Each number is 500 + 40 x the weight over its row's rms, rounded and kept within 0 to 999. Layers, rows and columns count from 0. Numbers have three digits each. The size before them is the row's rms in percent of the matrix's.

# down: layer 5 MLP down (transposed), 1536x512, rms 0.0543, rows 1026-1072, columns 128-191
# up: layer 5 MLP up, 1536x512, rms 0.0631, rows 1027-1072, columns 128-191
down1026 103:536417520495510562550503476518513494514417476514503498462537564579502564510495484527489489481526454490479478470496459511532500576565462462515532503518532492524454576516435478482558506435502504
up1027 107:537480523520495536518544508436543509540502521495549469475518482532442486461574521528470464492506482439619481434482491535507570472578535479525505470488519499484538502508498574494439558434489500
down1027 097:563498547510496514517464509457480501545500526514597505476531451522408535481507482479509524483488483605562485536544536495478489499515476471604543511529491542548552497467474521546502551491502463
up1028 099:513444516492521549476550498527434532472458445471553475460508524486541556516414448564476473478529523478483460510523474465502472570546455462520508515545490508555526508436479469546453519530446445
down1028 095:458521563568553541478504469503492504584482562538410417520508456450491490563583520490465441499432508483579495458536533511466551470561465507550483502500585475461506461523516474533479482480528429
up1029 104:478475516489540449468492527478453535506574492449518494571529497498468473458514517550489532457455512504491500492526513492480471497522513467526515527448516445483457588524522421502499460613471451
down1029 123:480497497510482423520512554584502470470515500501528497501533488508505488505493528508518496520462489467425524471494528514441487516496496467489557521438459434520514439540513520459504474504545544
up1030 098:497459450495400489454512453511529457510451468523458492486522477522544515504540529510652541478614520481521478491498499477598497423530556461505498486487529504558538485491528450546552535482507475
down1030 095:509520512500544499565521471494511582504499552569479510465510451574456516490525523534439478481467492555485522513460508519426488520509499571469507456460498480497439535541547490491466479534512557
up1031 105:514424475442415535550517427469418478471528497552450494444482449490505451451516498457539479474429474524527533470505523529509497456530522544465515535489455522506590501571527525555531475546524506
down1031 112:568545486480476531461515523477478522539498514497499556500393484505583466492531453434459490503417483480551510434584559507553482506522553551510427465492399512471548531481533502503525490467521556
up1032 095:469534515499495514508552463523482410512566402465513501546518496513479519449430523495483482495472500472519473428473499579480512524512502428526517547495531527403500518542575548560560564521483433
down1032 090:555507582459523511452531520491491528562522505430506566491390470488514499505509477500485430418477529526444474528449447489519467536488539476493502455524436498500599494498489538483439549517494510
up1033 099:474501484393463544481518471507503540450512447453459471456541497554456478493507502525467523486577476501450487501467413505485487576549588543519487526523479470517482486459502560515440558583478518
down1033 096:480483429519549523490464507430557486515581516488497484527443475458555480564479528480484503504450490455441519479532522435525455454422487503465518521485432523524578552526563485474523498455495515
up1034 093:470500503506498533440498493482514501495455527475422489419500498498486507396480518505465498427475471510535493521473477475567431513472505579576444571548546456488555488550516545495489446493428515
down1034 094:487488477464446490460534522513516455575501556491444473537514449516562504554523499482520471458524504494558553500480471475502449454470486498451490490605529561551508461466520499502512518481472418
up1035 111:509466485476479474540495490536508507457424478489436536487542557441432471526502521515521447442491531522502497552480501532487573507438584452481525507389498516516485525540480554434543479498511534
down1035 100:482487551503553485492502582553461541504497511581413572424518490480515486549534498532542541489595525481562502516571485581542450510490521564452495536470556486461539385497473531479471536385448537
up1036 095:491480485460438471518534502553429523557495361456503528545549491534450614463476515433469439488465524486493564548488478554508447481485465475493543468526518468472475454520517517495488558508514446
down1036 092:517509491581481532474439449515532532440533509587487471451495506578531446473454458643581529519524499509488521503569509569527545498507493409464528404429547437477537549468504525541507446470504494
up1037 100:429469502523496470537495522549464468507464563499519509494561519518503558516507532485552495559462524435466454530502493486516481443513495443531427525486559520500530539474392422446522596520531492
down1037 094:579578522526511471421498496442533476474495438467480462524454554459498561509482479464502588491567550592460589493526467540525560498478551582544630511494438519530516486549541505512473479504549490
up1038 099:490542502518432536497480499557579476502538479501467527498492457500494551525508548545519456437459426446495466491537469462459552501501537409558552513560519529513471489558491474546539522489514470
down1038 099:500513549467460440508509509507491465506467552491500525509471497464566485520451486485417466583515550450453523496482470509478470509492531516500510540515530515467535520466430532498456472573566515
up1039 099:498462404470535542540525470511447470544425538479505449546450468494546511467557461512553479456549450512474397441536474491524493480588473456503414530560508492498469532494498495441523480481525442
down1039 097:502529530553460520478461437447555482420471493480476579535572535520488499571516443485425498476472524517531560447455497501424503564492530530478533566475470534588538406539458560494533541537449497
up1040 100:533544508404482441521517487523513447516508460437502546543520479495478499520573469519527523483490492479445463401550495453434460410436506490468460511485476531486484578469531502574466450439497440
down1040 096:467569491539552498547553482553433518486544506501509459499481508470549520488439438444533471579441513447513514608509439525521511539495476415512505514535507521571506510524518451482502500474425529
up1041 102:558486519510547451526439541462548468499517504522473458478462532521532549606453478519489510508519531552523496493499517564482481536529403550449427535481513492496501455483494557503502587557522443
down1041 094:430520520559506539487516493540524523527569514490496502515440473515500546460507540451500537542510500472526531496469498494592474449487515519523535440539454458446461523504517457475564539486471501
up1042 098:527513438569506463471464465538444409528468436475462418449529509517496542496458458502506420492475427516485541425560510519521561578532494472543505538484477469554503522572583560519552515491546530
down1042 095:479489484472486481502516507457518521449430521502519544490488462494489464419485550516479538486478545472521551560471527494466472488514525498574587477442494528531515495400532492481536505463432457
up1043 095:457505497507509499427518498581517541415488433491472442528464556521503573570482481509524466520576495463547441494437444494505539515576446514496528526503490463567522521535535506458545505560483505
down1043 092:531450573480518474556451524459463459495486538503522524481405442548499482459523508467501549538520506501486485472526577564517468445516566503533459470536513499450484455487443484464525582562427512
up1044 097:484465543558468551564518523512422503472462508462499540502525531508529423467468534527468474507496457493503481450474492489527500529541496513485534576473483487502462546485474501505456470489471534
down1044 092:556467457424453547389452563496531489540540543496446526538441511444537495531467492420582541499451480527488488497509467518491476481432535529511467465515432524455518454554547517500486510571465478
up1045 096:521474471573444451488432524530509474457480475443496569516524482529529553559532452548514495545538454563507466470513513529509525468431467471606496530457578521409536534518498462499542517477426461
down1045 089:483557554513455494509514530525489447496550549487537489479531554521483493543447468465490522502444547469552526571488485529448506524508491475455506481579478533531501516539497467523536543475502453
up1046 090:504521539521495516442454490459498406512546459434539469514495526482487488459460481442500621497501492550566499483598487422502503492565513463589575421432522516597459505510540556493513491571526523
down1046 084:475505484527464406478483399476485527530522524531502531498527491422548528519559458517521482484549460477495474482446495559523544536517425492479471442536497482439504500472456412461520564460465454
up1047 097:498494506529564561469519506480512526496517506463540445493490552585449515482526489563516521550568503561485545471477535504467526631491451501475459475475456486461521453490506517470537564475434412
down1047 098:497544478544488479529503531491520434485486547593421519513511413458479423530524494405564544456458504482531467513538491525500488500566517529518544533515518546495476464499495540515511434520530587
up1048 099:436487454421521486518514465443461544568563465545411561515553495568446501542485512518487568480491471517606518485503518442493521585477519485502509510526555545500487486430492477497478596528532485
down1048 098:518469467523546504582531494521492552489473489504465501488501506461433563443553511565537532519501597533498520429450525470553476523547526461548564477416492431425429513455539545549511438530509599
up1049 096:520518520428496503463485505415492548531460536543488520587501492610467489488489564540453533506461501485490523469525516490562514499447477429524443515546512464474479464473383511406462446515458437
down1049 095:448633432486561518485495400525511479454503476506541513500513459478527529428464467414533486512438488491502441508507506520503464510482465450428569527468531569571511407532518546480501486494502567
up1050 100:485478496534530493521523550584468498523502450503518559432497444612477476504488461492472516523517508527507493484556437497427470469484502541463419467564494431485576526545522463448518498497497486
down1050 100:474540457492432459486494523417500439529546561511524541513449571478530454500450523500505479514515459504539519551426470502510534528535537568502516525460473523557481515458500544553476472514444529
up1051 094:508521422540472553539455500519491503502559520522496556516541495426549460491491487562488461462516542489585600442473490469494512549505487559550530627489571498522489478564476509505534542554500479
down1051 088:465436516494540442468527557504485539522451508534483535448465491513462517509490530414525521473452463449480508513502580471518469465423489494540467501468439526459508520470547535531480459452505549
up1052 094:512427506570492502497567520535474543520488495387475576493507537485491574448417459517482444474460525565528495533429522493508463484476477459470514481548539504498522488476542483471532493508535441
down1052 099:454383525617559491475465503442558520495560548526542496531470539483481500439474508557511488553497423496492522417535443448469529444551485526413488534482545471453554512557549506545516511488438477
up1053 097:471515533504576530444502507595527410523490533479499491480517478498493511499499465500544497560502526541454439475452452553479484507429511554514514554476504523420479366534484476580522523453502565
down1053 099:438507551471575531562466519444566548478562466545466511532474507502492509468474515455501462552576469470462512492504498484547465463496534492499433477472408551441501535486486438502444482442479439
up1054 097:430422521484499541502484543484485449579507554479472477517504591448528558543505498529516501388462481531525462437502510513488533466511528547518441479480518454513464427459521484516472440470546527
down1054 102:506484493442521540521451512460524545467520493520526473476465408490529496542505558462574476444521435485515499506452518515471464433492524591508476441459464525445499529520504471553488450461472487
up1055 099:488493476527402531489476477515438543503497475463469501472493517485508462517547532472511523525435532547428494486596472477503458529457452460466509532569416577524458477570447534544526534512433517
down1055 103:498480539526534449493493556442520502575549599507465418475561556539476482453468506477438438420513504490462486469475498560498523478553507543543506477482469443511548522467514496453429502488578499
up1056 094:450526535534521465393451458508530536522526489584529448440470534468508454545472500484423447485415529478422509492507508513528511535486533480562479535466428498484469528503546487532507444500593466
down1056 091:487457478533488507458564464468546437484451524480545466490549432455441506533459548451467489495560520486454458533521507504529506541462465475504466533469551537547503422470524506526469435535535422
up1057 103:481456554497469520489485531506452458573493573473441517477543487474516527504493446465489440481495504578538492487491496477503521460500527471609527488441496512503556488526550451444459435465605471
down1057 101:495530490461413534477463545573521532429561528485459491498525540545529536532503564533507505439545477508484507490527503537508531529508481486529502541496547466479582451524484471464584466441534510
up1058 095:503470468472529449506469511422527507485525524412430490476539537449496547497535422512498530483508665470481479453470524469446493545464492533514514508503499527570539538406508532416560534413589504
down1058 094:517545427598427482503529488515534506496550540533520496508473433445433473617431526543471479534490427503491496508514478514531491482545543492522531435466515478460449521534553524477530447460450497
up1059 098:518474469487520444484544480533396474506475515544522445473502486525532513405480521500456499410451504517470500467455460517497480557471516451409541502484519469522555488556562497453550552513514541
down1059 097:583498398482533474547492540522540517489471432470515533469483483451464500493528506497421521480492593423472492520384486529446423587515479518505497524472479474500510571480465510566500523466571532
up1060 100:490490499530590512598510539450467557470542543543505505498504581489452589502510521475506529464555450450427572560457486447525566532494517575525463490426530464531525466493499475514507461520494484
down1060 097:517473546497467538465480515520521510538513522477466540454518506540538541513495402484526459456471522434537491562441438532482530457517494544526522459548518522467469456442519572467524550499472530
up1061 100:468511549428516467438454419518517459514467513511481497517491554497496491521569470511473571438438562532475525474467516539492503512487553545472549563566457490555503537594460545483492484554490534
down1061 098:467396462457533511549498540470542469530490524458497445388555458508483490475480519467476473543517460501499484560524459521545455454523495475481578535448499597498501502452478510481522497451581540
up1062 098:482487495517525521441424445509477475460514528510477502498537538549526505531494451508484457507490489483556525442473471500474520547468529450575534476463497513472467507489480506510481571521526606
down1062 098:510517532478510410465557499536521465572526534414493473477490499452446527412441504546454524510579459466573506509449463509505506426490503498540435522484495523530522542549564563483488521482543404
up1063 097:524444509549558504498537475485538492563526505440556481528476543539526537576562513504533515540546557509467543550439554534550510456575492532481523464477476479453509556514557465567501545597573519
down1063 097:470563533485419563503451582479537477538594498473439460483461507461488515469496531434464491479497557472553531487480546468466461453504483507563498464512500453531496502434456493576503534534456542
up1064 094:524434443438520447494474518512542536520481558541504419530535487525547406505514470520475520526491460471524527524543522458490515519545417575506513445465418507495536474497500512502479531501477498
down1064 096:469523512424467501454520460559537568514545587555516498505494379562547421552517510411423441482480465361535581519450462511483461492482503550526556526471462506510499522536448518569533560525415490
up1065 103:476436532561550469596516522547501522540523502511422451453500532511462457506498541452468480525535515527452471504468484517512463506457543573584476534496497524512494469552528564516534533459530562
down1065 101:483556441457457532461526539544442450496463533486597502512494528515459534502516423487421480454508494497574529499448538485445465481450580489413500433520469452545565532490463484523504541523501568
up1066 093:519487513543412484499533518452473553478500504561470489478605549480527551540418464486514487470538494535514502493512480545477544483462493489408532562480498460490508489467523497506522482585517498
down1066 090:489517535532544408551551517486574465476547460439541543512458454441524489495490498613468475498446504410451534490437568454574540486551469542479524505549489504429491529477529444457488527469533461
up1067 101:504460494448522485497483532526492477448480510538490502566524564549414518533519406578495505449508490487463496552524468483453560517534508552566551484517451559525442515500497489462528487491569515
down1067 099:465516597495490550488566477518484449491555434528552524374465494503557436485499597457534536538487500563502477458496545546523508513456521420499465544497474473545562518459508503553447446502494463
up1068 096:555470497510528524442494448569481502483442519593565495451490516544482529509642520565476560557470506532495472526542553528507468493497478488454466426467486479500536535509493415496492502531475494
down1068 098:524510570463512475570517465502479482460509448451481450543551577473485453480542433505468526500504468535481495491591488456500475524529548518529445498487474499489469473515564489590438520521421591
up1069 099:495394579553480430497462495531455540624505466496533509481496543474503438548505519537493476501534502540437472480503498459507448479485473528504519459492521521545576455560549481570500515553467494
down1069 099:482546533510524547515512524547527482398515494530454542513504473559479528548483543476462536515503532430476512448492467518450531442511523489448519482487460399497487537540437486467474496530496509
up1070 104:451543534501462574460482543479501523438476521475524478540473434479503470564523532512586488481562528508487481472499471458481485512479418413529481556505509461472463561500557508489492450440386478
down1070 103:514521536463499424478527499524559515503519465424505485530542521500534528464507532531451555495455493487478559567425466512474481482446570473572553477488509502482487499518528535565443514561530485
up1071 102:455496551581484473510488520529511463439497502480541518523498528449520508492496451524447468506495511483499470515547380571496515455493487502460463535518513426499454485548462472502548503502545544
down1071 098:593513460430439498443518476551500477538494479532482461493476478548453458529535524503547433522449507560468535495440567415497563557444538519544513492470467494463491581510558484499553499491497446
up1072 104:511496510515456485508373564533469552541493518510511483455509525528503521516531540446543504399462510526458487470530478565480421399484516529544490555479528441493490493553469520465530555456502587
down1072 101:435525489354506536471564506457534472510535528452440510516466488477492493550477476500517528481530489483551497538540520440469477515483487531468494433503517522442523463471517483554482450533575438